Weights of a small transformer language model: untied embeddings, a variant of SOAP for these matrices.
Each number is 500 + 50 x the weight over its row's rms, rounded and kept within 0 to 999. Layers, rows and columns count from 0. Numbers have three digits each. The size before them is the row's rms in percent of the matrix's.

# up: layer 5 MLP up, 1536x768, rms 0.0619, rows 536-602, columns 192-255
# down: layer 5 MLP down (transposed), 1536x768, rms 0.0596, rows 536-602, columns 192-255
# gate: layer 5 MLP gate, 1536x768, rms 0.0607, rows 537-602, columns 192-255
up536 105:469503503467548518473479367577501532431441497469500503475460502514521496563494433595505535552555536568544485511471473442483528498475488448497538439620508490530564530582466474483630502474531577
down536 105:631505521373549413596553467520455578516570534509433463453498573482420480505537550490441478474428514513455540473519428484622452411450507547517594429579499425583556512480492460412477536585574542
gate537 097:620430489452474472525477396388473605419450481500472533568491460499441544491480619526529538511448448485480429599495470537438539445627524459503479466509517463478538466456535475458413501484473485
up537 099:379464519546482464529460635495482568571487460478437549468554542408526538521470467552449533491508463435527432536516458551510574511469546538482543475440544481462447458500459486548486536500495462
down537 093:571541464508525487494490477422431584516487486397465434524445410415468534460480428435425501474503457476521508539510409545468437544458507531494541546497585557519544417504483491492469466530541524
gate538 095:463590528440547596470516515556487503514539435542528550537436492598444541441521543514535553573358481594583435519568543465515514476460506604490436500530535466510393496522468516529505452588432521
up538 100:472505500444488533481439377551515478481604539513514511504526482547535399483520514515575487550441486478430491543570557498420486487459498513471488563549548484617485539531542580470571547491424472
down538 099:470522517513466486576502574430572551447510471461392412587471436525470448488500564579522534493542551466522494459522526421470484406628529455537588472479495434548522432453507485492534493486572572
gate539 098:528572535596445446416429543473576481540472473551549563519562547533507530541498559565472513446467480470510593557487454524535460574550512445527538399585520476472477574436513491447495531530483515
up539 098:482458501506452509490501512475484633535591498511536494513489503499511495435440551535524480498505467531434620479561461527468494396482499484528558568513558450461517526375470548564424561490519480
down539 100:517582538456502470448477599483511434519570507533613462594557501542512529498510591495465459448457466459407581439453455476475476501456494470609535399571529533513503496514552514460596502506505488
gate540 102:524490480458458553431448546552501554429503471464558528500436522494468519499501553487549457607464536513495479598507538436533516495545422523427498508482485501555402434497510589606532470483500496
up540 098:527480524582445497452554511573531476479400563521595557445483454474504498472483545454472415466542395536521478441430456478517483491482502562511560492534516546469566448446437599472502521524530504
down540 090:520493588459492590587515519421490540479461531570437456492550567526421525508479474407448401534532546520591433453563442490468530495495513492499500485493475479520576495525550492462493514510440484
gate541 108:571463535586496537521501504501492552513427459512471490496444462556485528546357423551425526493552514526488463550508446591458483445549501519519466458442485461508524557535370539480524525456432425
up541 114:465514513559471509518447499505484536467504501476542579393464523541490532513499524564487565489590527554458495472513444481468431549583547544570467428481476547424518665556413457485607479533557540
down541 103:460473496529536406455470530466435507520488464532556523531388503590550464526437504433515515482614463532458519457455538528512557550421416489527539523476485437491488436500479481540558466490600451
gate542 119:427591524457569523507488469584479450541424513567529477559628479406543403510465521513487470523526511562466387482489378423496428460563447461463416484531462562541491489449546498523507514512496420
up542 109:564477408532431612479502542481519659542530478512490518541560534516536542444463461572430493513480481432495568495462491554459468561505490491528558478496555456474539474622504578538530529501548501
down542 109:436495505539597492553517507428482522512464463430514538441556531541419422487525518417474473550421529409548553535459538498467546573541619466499417458411540429412510459533447367514540459527423505
gate543 103:500458493559499522470497478506476518556464558493444481519623617489486515494592508490486454515456571477487467532514490509560517529526516469536544534521457549503488468568553511525520549497547514
up543 100:519468526452512435551470498564479486522511477521501512431389564553447466509465499551482438610485512595428475409459503525428467499526546485560471507443445460412473485446552558524459510537550476
down543 100:525535433520498492530538525581566486500466537526507510488454496472458447489455462472532469440480468492522376501491496453506555487359518517505498516564507418482433514483537467490495480570425455
gate544 097:518525533468467431554551408524527434513530509470471594448498604478486506481503508539512501498451467484574447469533330544567433480455464454386552449425471463572418477503507498437471551491487533
up544 102:546376521508489459508443488421463596589599551510532502484501326437464471531476571472565488461557551422481454453510419524397424439580527478522551574508473456580566510501480446564370471531553510
down544 097:525496505494463486510500459485466526535465479492542524407454521355560476519559505574584400360508468456540524420415565473388483528456473482567410517510401545482492503511583584516470461424445527
gate545 099:507465568477529459460456517468473483486472488583481498463532472393463516432515531526510532477404523521465533511637454565479477476471467467447494506543464572536618506460521521536494483498563559
up545 096:559435562525481484454438468506550512519620557443534526493489419491558489513535467484536578501499542475544491520467569454489549541473491539491571480438614491487585482495434481491467489496550508
down545 099:578459565450383540494560499552446435559401540421472594504571501510440488538520548457511420540522567546566516516532506616500539452460459561490498518453468501478478514472526529486590489526418537
gate546 106:489550439400475564444485533570572560490514505440555518481543628484501478573487512555350543527507543526480378581506487610496523486550577431520542583457503591483492535501451495509481492436449485
up546 109:535450505459459545480469560471482533388562561456501545405455559518582478529543514557395625468487483572453559547463516437443538405524428313507479553482555424533559556481503521534494505456497546
down546 099:458528507544533523471507502407506559489456653515448502541498644545431480600547498513526469457597468425589493587434438566467557465450544473408427437526420551503451490654530482513456530574478455
gate547 100:451447499426478452407520489538417498471371541512542510428532441569478474595521608559438519489470521509543491522475550483558513417486609462486494390537529486432438477520494590488456580438358550
up547 101:444416409612539464502421561517434432470508537516439481481363535614549502548424470525427617550479528488568465498559450528537551540485519505473479526480483481463488477426524464540471414560509409
down547 097:495526405491452588506445450519439475469569427494484522490482473498474482401507521482500450548564542502415469514490472491438462546525569495496514451562587516464479441503487572533466528522486516
gate548 103:500429479443481536499421508435455510465547438448580530460505581529490494487406479560528432519418504379505512447465578533549562500512493449485446381446548394439473452542514526496559519481595495
up548 102:574446466444464453523475539484467491503510451524557516533497556460582450505522453529581522531464431478591522464469544510559504468480466544488442366447465476513520474521477488442537510575510463
down548 104:600569416585532434489435390554540499491519460569450486533442583441602589488490550523499531518461515544479545474425566561508443410525511521490504477530485475581540463509443524517442484603509512
gate549 097:439530492460428524467539453485451527517536523599495504577484549532457483596523465556531514609585432512525500536504525455551492568420554521509495432488468441420569447431542481481566503396453498
up549 097:540557485521498515591484519327495498480493391531477457450471523425522510519499497560529506471385389471564425474454499541458568515523449437409429492464478619475542527456514425537416604610391429
down549 096:491537506504490480523561525491446475545515483648461428539449470558422566533528479516485530509525613449534606485504545505436494537502479563544462509444475551522427533439523523521548474509565542
gate550 101:439538585495458559571527507501484496500517463481431440543474503479537485555508423549496497495535537502501501467463518492521432492520417477540475528467618503591465565504466469502576467505472493
up550 096:588537487489489528530460549515483538523562505426483526557512474519533546517498446515495457564369488451494479489467424527469552435485482505455502469550512550545463501523439471510480471566502502
down550 096:532552475489511566481466536458529518517415516573592474542441539541495425465557515519538495498504457497495535495516338602434513447475528485456509495463529452479480590491479434428511534465546448
gate551 098:430470531521572439525451490478543522501488468458500462520486505494391489519540593527492545510580518532413474487403539426456496612526477441537478467562415541573513418494429421589460462428524482
up551 101:472484568491524505560416531491454516499531466531597478422431445525526450574520587536526474526555531599472540566447464467516466505488464510357584538440555553445537489545379511548443520496547509
down551 100:514432496488492513528479551555485423555458505651448528462516519476540532421499501497539477495404527490478508531477505456509478485497490499518583487551497432487441505533517533541550556531536548
gate552 099:433604484515464496537485442555558402467539397478516552530543672593463527411533462431646523529495556472532514495550504482596502524531398484428523469550486559572474505494475551521487606490502491
up552 104:492539545486477495448481451555521516432507456518458490461410499525579415524529587448477483584563420517504596547416453470500466635421469472458436491391510452520483413546532477535482549474422549
down552 108:469546497500519482516591489490501482512494489587487455528455517393552446560458513491483445545478477420569519498552519548510521554524432461561504467487458470547377529422531549383540299525512512
gate553 097:487546454497453437551556444537508500558473532517521545405498437439531521457385513518460566561537453483466517561547540460553541544547569490490471433524476483545571400526635537480618474460499520
up553 103:469502479526510480422434531490606548504471449615475552556500438518487426475534582577472430523484537472536430538476500521502482472405531386526473471474494589567576486537485512450453514495525471
down553 102:582436474493408491516489537520461544440497498516576581515481527463475528493500528424379458488490483526592533473547537526535487544564578470494498524535508479466520498603504469501414568516448474
gate554 102:544468483548524537512472508538481376475464463475506506541439520518570500497513535476445538502515514433540562604562468456536523493539469458547503463525599459501486522504547519396488528527485591
up554 104:541574490488435550507409480591518468502421505472538536437467523484506528537507489536523457474538549515483535533555526504497579522517447523573602550456586626532530540500414507480496498563546519
down554 106:473510549484443496523420510488503473520482478498468472501511498579454503497482555536462511503512571496449457530511473608500548518508507532532573514529663548526520502463435540505475512540565494
gate555 098:471603537471455521392501447561522532581492492509522438454512508469431513570564495527478404452489433425569434467489443495491494599474330426433399475458490464444521442472492553533523560480507574
up555 099:541475483545526495513507536514489507557510545436549414613391490449461477595487502516540548484436547494454548575484457551470525596491414487527538444486568527471553561458540413488490424321510524
down555 100:490563535423411503491484544586539485421529511344501521523578534495542491527509466487471572554514505446503450485465486470512540496450457485401430552540477457474478535501642522484478479422516564
gate556 101:488536485527449488454504503526443593552480441541479546494540457544462482381455508438389406538470472597557625560480511409415577563507537495439523509507463551536461495616559437504556471480455545
up556 098:556451507495474508409454451511484514440583485540545437567575513481467477469550554589530617455521526424574424527458492552386463494551540542514487423535498535450472488393542489496611513435490546
down556 093:492510479520464485556545518456512490424528493555486500493505539573577558472590446493598460573494438442507452625499480585424550428538605578498486547341461589516440527422527425506552501529532490
gate557 103:427585511396476472557442395492545527522468535526431506449535498506658520545441509503508598591526413427518464499445393537490471416515479478534453568514517519578519404515489461578440478451560471
up557 098:504498554476540496536453433583492491545445552533491484528449532451478514484398555562537518502531408562496573543483471522537474498556515452569399536552529515521457442542573435469462513469475479
down557 105:469544541502452404549473502462465456465500453413503548482496486545493491600454424561513440509509566501478560494502458507338547445410485503546496543448552526425515412523524496468437472541534566
gate558 100:434430414460546497532523549573551537519514531517498504560588492500418447484514501478445561513528484544405517453465492498523496466533610410432484499509548487456455560492492465484360554519543479
up558 103:463574547476532525419438460605479436452510481539589545540595526501481528527570379466470561656470498490429517489473523535559531483513450548538417430522556406509513474484526479557484573491509449
down558 100:454429587410438452482573429545547434542550485489462502484441559487444427519532461433571492497448529433432474424445508537498521482515506529540532540513521447526439529510508510443446572583474508
gate559 099:480495511581530500551456454490536477450499476468518438507497476568474461489464536415489619530527368552546481417479382464517425453518463420449400469540476415456461546532460478589481503515441435
up559 102:445435515452540499495524489519549440548492560512517432439448448495486490409486571635472599535463591547465442496469497494450462512446486395492503557488548521560515460498497469447494554459515601
down559 099:456411491417518524492621445566531658459488511616576540502505507520467454530436583463542523539577470521505374539532537537481589583447449511491438454436591481538572459536443543563544523477511574
gate560 100:446459430546557501491470406426525464651501517430525580513378468445535485498423441536543420486489491534554477496503557634420566559494437465484435549517488633535503451443560549558473529535551508
up560 102:494513488504516547588496527490474517483480534541527540589540518561543448503541445500542491527447528546452490436456479505501514528571469529490456490568561574474359482527542524411494396579528557
down560 101:539544415532386485574481567529513480551514517594498513516577491478555453382507515520365471536604569490468491476524407547407494501476520491555524494526462544494520505520449500578465572551476577
gate561 101:520519531555551362422467431446472560420535495491512521576533491527502455436509545464460481481537409475499526473520545510528539535476474488598486482520429465459539548457433451481578558539579518
up561 102:437496508489523447509547540514546604495469488532445551634491458404508442542470634470473503424532557517517514499461485444518535568451539461561479592487460470429562536491530460513472551426513556
down561 100:455618594535456501542495438481545518439470507462478445599481519460442467524469458497404554455514492442425526451532514484460505581504437390496505486491517521362463515424530499482480501430490515
gate562 098:424421528406406545418465489468353512492440467542417558467547474522608451533510498509627609469453580501513559450647557515469576502522474504473461551429512539432535470479467410539519463499542503
up562 100:608428409496534480559629445457500511537518524523546466504499537513511468456555502420502414460484521475551502462466438484468502529546464545516424522516469396445416522475503514446480514465506478
down562 101:552428420554505458558489427545464586513551487579414487568450521482480491500507436490485483510477472508431463440447473502525518479593491492479457518387451473426484476536535564484571472489422555
gate563 098:468537493464548409518424486597495482511556506498507533500583501586464506490492469567511519596443481485539540443547469410457494501476457476489522625502498400520483528532469517433562556481590525
up563 099:469498390507522463531392516564502557487521504544540519527513494547498501493485474490587508479461484483426495459510531499484519526491471477525501340497440488468481513397522534484601553542483565
down563 095:510525476556452482510481484476499545572542518489477490460551486486458539542567634397543371362516503593509584501512515503480446487527523489506473520515450478552560547526465513536592417557536502
gate564 107:444553457533506454505467651484468531488514482520446513548591522501488516533444429575436557548403400503502409410531438397558571457507432443503489569475535449521549549477447475567500569483480494
up564 106:499542482447503435453560439488509572557581544458500507620629499568551476515512653494586533509567556458565422476538545510600472438488511387447438517528448565493512497514522499488539540631568491
down564 099:399442455498441547530407471474467451459417591541551427473460480501549557442539519465547445515596503580537478547512495563429507494523493467520509490479506497539430496530583520561468545444509476
gate565 098:486522576542512418496570589534496410474495491612526445447550549427515537535482416477505557473446451464553523506470453469488536570514516522495500545523450615533546525512413468484484407508460564
up565 096:437516440531426453486453603477443475524450485511459503434533474559451509433436552502529412569526532534458509457397441475548510481626449505424459530603545425488529472456530466583507582422569401
down565 100:506484439534529514521461537454495482337484458535466501549420498452444486532552645511545494553541487552493476502477550560530400533626516428474530480472537471539497469525511471591467495483515515
gate566 097:539419485498398463491429494546463426376567563472476491489495453525552517532564569519478447541446555483410517431435570499659471559536461542485450520483423555592499446541512497452510485494460471
up566 095:371538518505565488446451508416607491532510530587509527555533556548539532573437522480433528468441509552482409521498408504515456501536532453422508513457515411476601559583490610551374465537477517
down566 102:447541518459529499487492516524595528456554552563508494458431581435434552580480597473450472468482502546566460487431403540344474510553530438396500551454468461411510453561549553457529503488601471
gate567 101:495560582423492480548454582530534493562427451525501476498552510447415533524526499441526455484419550453487487434590368520539498497383445428472496464499470505490501652444538454345536503513414556
up567 099:509566498588511545493458486464430439462497598521476504503541558496510427487518455492571501465508388507492488457554562584425519546514491586551522554598516475555567487579530432533500464436451497
down567 098:529449525569450459419491493543479390525515453516453505457586507507440540423531581480523509528531497499426566487459547554525543567502469438584481506528397496502556512483475532430550417457453536
gate568 098:559496472644599398461484442536485489539507486429525508521506354494504518426444495445453449424411460459496501611485540527478460453499611451429534469537520528503467516527562483531416482498541523
up568 103:526514502483518538538458565429454490513522490476502499548421562506516409516551527539610561433455454522477451536478473507504481508591461534437511504508575586470560488533461534482450475436450509
down568 104:410487462490610422421537535558502566542411452533497501534492473466577540491551467397612626411538498479457479430566456628419457479494514473416537559504543517499525543547508443547478490496464475
gate569 095:504506511519458492478482541477562534503461482481505493519487478530447525421575498521512432629473559513535549528417409471449514473580503487615532468483472518549441447494494578390514530456449494
up569 099:517524562503533484587471611557385599566519369492557635512418513554489514531519483501584540593557543518496444481575543497433572540505502530497515508538563495551565471425521479534547521475469539
down569 096:481494431558525482492453546506438470523494585490402422422446427499509517512553494631556565548448472575427425499539485398474433556555493442542539519428447458454467548498488494456523495480476514
gate570 116:520506516470464573534514598550431598476497471587490429594458426452515477585429606432525548495536470576459445480477568590469484470526442575584452400479510542491515413441505519440413531487462551
up570 113:537561481486492496507525403534474471455523582539536582536489557577463456424506485548487517485508488467565485523503406422548557453521505404375457520552480444538431580512504432603582571528469523
down570 104:481473475501456517535493495544447497525527519604465541473590494640503545431415572400504527403480477496510493438400531500542558439515476438463537508522586504419554559535534513479480503530497572
gate571 105:557537447512539586439526488576479510352425534488458512538544591439516539400463537495488638480558524530480516510557580439573471434513503571482478491488440456476471432571480587523466541548469519
up571 104:522540445547532477357535448573522518581503439458462516552556531464549481552525502430453537549575503481523541502488580483577491450518548501467430517475396553436387498401448417524557450613411574
down571 100:559480512541585472533441589452567479418561472499523464512486571468527543561483461512573561578438463531554460554509429568540597517540478478514353507534429484563446466474588458456505470558498469
gate572 102:518513486470435481480503454455404478500413453473479478488465557464456489512560429487534446492606439400570452541411446536500493504413448510455516466530550544495466432494546479479457513474533455
up572 106:491532507450432563531459550510391488514476443426450444487591493585516545486503487511498539532521396462523399557510436446477425457661508517585482512558516544477480503457511544607491551482595451
down572 098:455439464468364585479615495451433432578522438463432523457560514502454559504515446456566521489569539566529416463462512538465512464565556514485490560581557414505450447512482483479445509510588498
gate573 100:470482551536401517487430524494448481445494540463454444605591447549555472530501472478533533460477496511466450632437436503489531477507522552508522425546517565507443508492502468371464511521552524
up573 105:491399457580521467540548500448440500451476422499476508536561438597437431543506516522463512461529557499516465532497562440516506496529615597488522444540573524479548550477432439466490643554428517
down573 101:484440512450442551500524506502458505506568542540453474371541451465599560512564360361440481466557479440514507479437506456495520417516484512481634521546470462536472559492510522487557554535437534
gate574 098:355539525460517485531526546516469491426383445492492526414577499535517590504505465503491507465465497518543533546489457490601390460513491530512499530586480492519555452511464437500566414484542467
up574 099:503400440544495556529557499454519516492514591411535558567627461444508479529517492469531567514468515470496516484501467589589494519606499536477552413486616557480519479510568542425508535544434476
down574 098:491564519519548542431491470565518448478524484563517481530615487470519441460509478479489497515498554552459475445607460589468454469435564400509539457521449556428467434508554473507471500475543452
gate575 097:508497475448469476570447630518509456470497484436540469476564540490462496497530489365549499510557498441503495542430513534605491481471504444507464534377531486591473525512567389539365538484554489
up575 097:495518587438534550419529447498537460382514402523522499533540506606466472554500461485440481486418518514448478579545481455453588361583439536592465460470514463496457552584474639490500551540552529
down575 099:516471412560486546393520504460484554552548516451427541509544457523468476531534535385506514492540527513510495509465456549514458538418528471512459470661556548531516542489538511519538519486576591
gate576 095:535447480534515433443477488566572522497511549478464457481537444518532460441542475463538546481514406415480491417400418534465502559527428468482545505503443537436527479502534552519512586502453520
up576 098:460494471460442464531531441517503562543405516501493625442486556524540510489499427484517550560445435491489492471480471503465469457488467545471416590495443488457483406502478428476466552552483517
down576 099:501474485441552481619507442547533516516479500371634428503488513451535512497497516501507629539467481484597545426503500515545556475464476557489491505546446555473520560457432468507566516445532509
gate577 102:460557492429552539523495496449423535560524473539434516420575470460499472456511457451541441515503563524578519469467535614575510481544500489538459504574562486484515470513559489414480478468516546
up577 100:470493507533480393479468547425425523537485523552533564468480503564428532453514551448520507573429542548455468618497602482498487443607462540574478456551472499494445541501454403459552480462545539
down577 099:547404479475512512522469567428377478554535512480464510413435418461366544444455682500492532474529517511568474488419514546496515402436523560581483587566510410463522487461558469474496416498477479
gate578 106:493468476499569566505464450462490561471471428446527519568439404462528488479593525527494472576451449543443558538531478500450461448527502411535487540526532451505540491501521602490554529529501497
up578 105:474474561501490495501539517521415483548502582529646536409350552485563472448480447532458487519521528514488516438504470494493525488489467492491557466536507464435480553498505497476507544583548476
down578 105:514449570478516535510505560505520576503518470407631610413401533514599492501516468471508458447458502522554532400547448386593492506539488472491482478461524512504437516466608639486505517540538463
gate579 094:569515490485540412560463490504517468483519498435410481575508526543504474539536557421412470500504433460588413466515492603536480474457580493547509523540541519450571503595546481500590498451445369
up579 097:503529578565517495587488471441615375485462470487547524502541506499428571491511431574457441518517442553504471508526554436542499488515474574468472509616445475466460507462529558541430490559495522
down579 100:557523539455534544578425514541488498564476393471518537385493499498520475589420474483382564511440520485444541523518538493557473480542522459503493533522491477532569597571456464538449542508475495
gate580 099:517448562467524509495516496416511509483463522553474487614460439489483497386472573343432501488549590502541425516490390452512556592561459525482463562576475537499460509587489483499462485490431587
up580 098:453548460449535536527523545502578471548485446481485508536549513450503600493569432529580495519520496474468551447493567440453364534468443496566525400434450467505454481498410639506503424490521445
down580 105:504482482498593533538439517556432522504453498549484533506474552539525407621622523395534513537517533475573543534483545570551459510469498493502548520482488390390583428482456434512490419551490575
gate581 104:567513480507497532363488462512528516449553395462465472470488538461449493523541426458506563439533505523365568506553442509411456414493563579432531459487478496474604535483609370446558462440528538
up581 098:500475531478496581504476497516494487502555522503449556403560486501527579522492477606529483489512540485441409489428591555597456550504488461458491504631533430484428558465432490505458527465575478
down581 097:489572498557487478448481543589417494518473496510429506460466519515618525542477523459442512428488606483387437558587413500536503582517397534558505443513542417524490571422520629517499556470448508
gate582 099:552548531460446496506595467532419450465458583544534523467424481535515542496551494509609565476486503469547540592505560573461387462433501466520494576544483494470420476472577475516505525395522528
up582 099:496500522532482491540512601472582520492472479416486544470498500505440552564477476383524487502566512526579608476452477546561620576498571493513432461464548449568507545496598465466488456509450448
down582 103:458586417571536515476479510466538560446540588469506516515581461499443483493538534530502490504552410451554484433418432527495524532553564539466446449540551511530504499455476511500569467562563558
gate583 095:442465494484572535417538422502566542445522450423606519479442450511466402485518545482474442471431524495508476510512543513461475512581549582464503456515491480483504498568550516521472548601534468
up583 097:502558389509509530592507530516541520500457477497500547488496520502468518519462506474561463433524546474444406556436470452553515470534540518551527548456425470485517517490539563544351501505479424
down583 101:558552404521547501512523495487564493507471529500429637558452391495480463467544505445503490434547513563501457457497487452485472467569535491584532557468534455524392488534504468464433456521543507
gate584 095:491407474502441466524580568326462520482511393498484412535559587530403443478544442559462476544491541521414504544523500510506630452472480500586532498535556524529493492485402503466536551483497516
up584 097:485484459546567537562439465448513524486452428572514472514460510438519442460525533461499501558442475473471536571536462427414518497496381522444481422486441452455467515572510441486546478637573537
down584 099:510573558468525425515500634539569485556434527660519507551437491489449385517514501447538511511549560462402513479483522520372511467562493483548433432423466472571566441443537466515419440505479612
gate585 098:521420431438514498480523477508485463484502458532524487572393519545471543488457539471430434608551518554439490470563439410502485509469465578538428535469373504481543448587481614445432577533550448
up585 098:493505554485519488456429534547567473471493434505475485540453457438564551545510579590426464645428484545455529547519519451605498460554508536442506507475441429492550464535592368490427477501541492
down585 100:493455559527547515509462521512561478551526480557412536452463478524543464498500600494455459545539412567510491465560460538497514498464487493474506582480486472483462447472502524481406527513537506
gate586 098:434434470627423419472608569521453469487556567447471542498483530532508524593432538492499561532528425507645520522507489426451456447505467459553386566465438416580524481459514501488512509559568555
up586 098:484543500476451422536644497444537518553544530440482473474576466482493447473568554527451511497407541407558494578567459447557474541548548463534522611491474442456531446482522478537516455574562536
down586 102:387535426410453560514426448430551471548494445502436535463558484452462472585514499504491448441502525413450432539562488548504511620572586447447565535456422456535516556518530504477412479509583520
gate587 104:530536505435504471456451589537425513423563490535617470614594470544513465521629501459502540466508463489417552541532573509438670466451550596457460499595561481533458467479490416560490450439510479
up587 102:477494583516511521457453476452608477491536510516560419548539553499552515630438458469449458503546591562462503494468473471585447386471557480505525545448489488502578542456488501488491592498475469
down587 095:486560553444516468516589499529412464454573494475652491481524439515461471507539478509598385460601486479498538540493557564490462463548515549464456515629501520424426538575500440528495488476436458
gate588 098:482465443522546583496456519477503535529555578510406575559415463386516489629543465448476490553421502551560444525571551530548446485614572526401504482506568545432469488553485459541474501541485444
up588 095:484445471512429604458513515515503563450463542558501550567458560469532458544430452546457511476492511519569449497575488526550455550621501513552552536475527528509451499469488471470583539488554502
down588 101:626540507452473496462558465599537498505380435543536531580546565471550448532516502481596516491533588521513461596539496510557493508462505520516515414521553522411477508612371470444579484516447474
gate589 100:505472455531512501499570592470525446459484480538458387520531526484488520502500385544579605521465540541497527643494445495530504499488421558483467423575462571480450493614418578479496602486438426
up589 096:434520409592487433454465466486490423601516553573473578548516529457516481537427453473582533409489512590445449557471514550546519452564415544419551511478499463556529518438439481514471547547562538
down589 102:437434432539508617544482521461499489543415453538459523604479552522495511476496470463463573514439522541456500527511551508580451462538479502470504416523534407485581457533550551501582490517531567
gate590 098:508466667580481566471520430465459514491455431547461502468429529475490540520482531502517462505481594415460497401596561445462524443534366561479524478569554502481537482501479513477442450471548484
up590 095:514495507543509502570502578509509481423459416536472523475519517476558484539408514412602559538499499503507534476558521501484449609553408473488475499505524504565539478516545343458464526514410490
down590 100:524596582480510555434493493549476465514590570470481530431483470488458438583621455463447506470480484370529609496411544495485403447480548585604462491502497489575492466504510426416521534632590474
gate591 096:491424442486419383424468492480536484565463516473536478509533469458483523413540567485494592479446482500564527524514513413585500527512485494478571506497466453371579480487442476536452548391443484
up591 101:522481522411493498398369564543513571542562501553520460504482537558507465491460490523471509555498497487477536584574470540454507537560454527501569492468567435580451499476495511474506497447496383
down591 097:594561504512476485515447500511512531491478603447505490454383462517442621439592586474550452460610496507559517493530466433542503523568576462514489564482605538495388509463461457511572586450470520
gate592 094:524504569465472517497495581549434604545487539490558435490518538502517490492618491577548487560455553535478570512562504580568534583467523476513407464560463524505578473489413533430523521488547473
up592 097:548453429460567452463550489445460550492473510618514433371505462549513565532459508544470477627503590503502399431432524569469569433428524480493568596410524493482504487489416526436459517546482530
down592 095:537510483515478465525499530502476477489569534505461449488464532445457506614482487511533428567391515388490538497576476490501452577532528481527487496502421541443449541472492365452436506457542478
gate593 099:545449478461440411544586492554537521542532429416496492424494471392482460507490493528455572506464588499416542506368504521490431525491495512480436546601492457446375588585500487463460507425531488
up593 095:481567535547503553462463509458452467488442518455474471527574403562466434518467508467634406440493525503480415510555442493518444425507511475428534432493449547547449588430456507597498488515468518
down593 100:510437528527462538547478441438596461599490606534492459439538477509545499537592493512472485480554465418478519392503518544561508494479441427475538436574531458513418554379553480464484512450533466
gate594 100:393557483542447438533527500528539439447574578496538529506457518556472503538474449583464599488431423550575504559497465492516440508581432481491508591546374547422534504445483472442489519469488519
up594 103:482530576496620578510493522486550526454529425491530480493537548523414642411497462492443561522494524509555543426465531440503511395582566533460528457471570560484434620507509464490533527507574552
down594 097:514484474406451450501519443533488493489509419406473431572568567508525518478585466495481495484508464502579507522513584531577481521478448456489514546460428354493511527508407397517495451493474542
gate595 095:447470472495409469540545534499490527542425518511455449483495570548509564406528550456453544520498513520541514512509550537564483556526452472462529570460488397512442528462564461460508534391405451
up595 098:518533580548495534521556491523409456469542451474501473546445494505483499591455510481549558479479505471504518490518525463481458528496483477543547484459491395513481549477541502522431428428502372
down595 100:495491443534555577607513512587478419514485453560559517519520394516426464479506474562619507496527609426524468497495540447514508493440479513471517519508545478529554435544511587495546429543490618
gate596 097:537442491540565505538525453464510581520509587559546477437539475516535470474542499597426446596463568576550484556579541469439419471620433521532426579492454540450414507557541504511546474485543475
up596 106:419513585499475469528526450543538580402464547473515590436516496479594441519489409488476499552437519525500541466490508552489489558454478496511396565459498517507430458522451454429492481566501437
down596 103:483478501569484412510606534536630542442479520476463473506405453492419435479479521496496557511482501514504463501514502472560476494582468454498621507469476453528474461399494522522449514429593463
gate597 102:541568541436447494541491456463493461585433485486482501528564440467543446490371501544582462539438489468522469504469416495523526454540514493541516500477492522461587470451500476518475504532504559
up597 100:512429616516463515419475509437483414551462478526517561448492455542495557558533445500404483536520543484435511457448496471475532495541548503464462481523521617383481503514477506464574594523575529
down597 099:443423526514490533518579608481450503569512541488355445532381488494481553455575481556483527528586410539545446480419496463522445499515585448403521493524490486568460484552539443582555507459502452
gate598 099:563519529498565534473427450489488468471413576484496450563580473506455574450612550483490578548621477511458440478569466508532427510462534531533465410485477466448480505548523463533474504496468544
up598 106:529509446399563538560520447418494527495595571474454508581551506426506465476604464513503517454548532477552509506524531454542515453506478580532593544481452525468471624508520508583567572351512557
down598 105:516508432520540479497511520557464528466522504482386560459486436528544499493469510546499500527489540440432504481510592550522490491512503543449494543556497455519610564393483603450480464501465469
gate599 105:562414437470549450468545477596512506509475513510484356490509492529456513506456606489566514554464495554566435467538427417504466544490404468441494529475560540365549474465480486508405588441566493
up599 097:518482371443562564580561505561563540484472486566401453568511514437448525519479433445452435557496551488607576571539493473507442491625523400495467544388450513424492567527527475495489534500520559
down599 106:422583474439446462532506511479571459499432466551346492530510435478556513440459526503523480508490539529541523502534478550515431520514450469527518476545544547523568530458423517416504447472509514
gate600 102:450511514514430482580633504507525551532429466484535560480454480533583427553520488498520475578437517498487550446432480485525576567424461539518512511512628491385475525457590399475525463511504515
up600 105:450471460501420526550481629432596521539452440482481468475599496533465496577603607539418466478591549491517540521527493510379532477540482475479454459482458474499484512534500522552582483524497572
down600 099:452543551448529481525559506515562473470543406505566473543463564505498450509457536455532570580501499537478446518453511442402521479516566488581467464518473454518558481497431542496467521519439533
gate601 098:461536564437495449570587480431425473550379468388552451461553586522529554522515501461471522420502572514464544452539500526419552515485589490470518557522455387498482473506529483474492565394514506
up601 106:491548588563489491542486443538450426451474490517537548497573479571581503479451516538494529555426479446499552376556462462365486479464499492577533486443547439543462490516544353473565538429482514
down601 097:397461473410437438557531479445542395413522479526609608490469472535557453520529451499466561475432357452471438556566490451488462508592460445548443476458490524555527410503466473468457547535454536
gate602 102:537456483522420501532525426570498536482475529453496454460464496499531528501494426454539608528477535568598439527524546478474518434534491511452408545570477503535568537542525508528586430524517529
up602 102:571424496505494550481476596520475532465457484489491446506503504511525428593476522460478525467590433531460511424467556543550530472497423507556576453460422526455612513503496401601436550434369498
down602 098:538505511376509499471527538485456479527451356462588472449456552513472508475474470455503526471528517477434471520502412590442490442508541455456568555575483562509452588464486510602433547483434543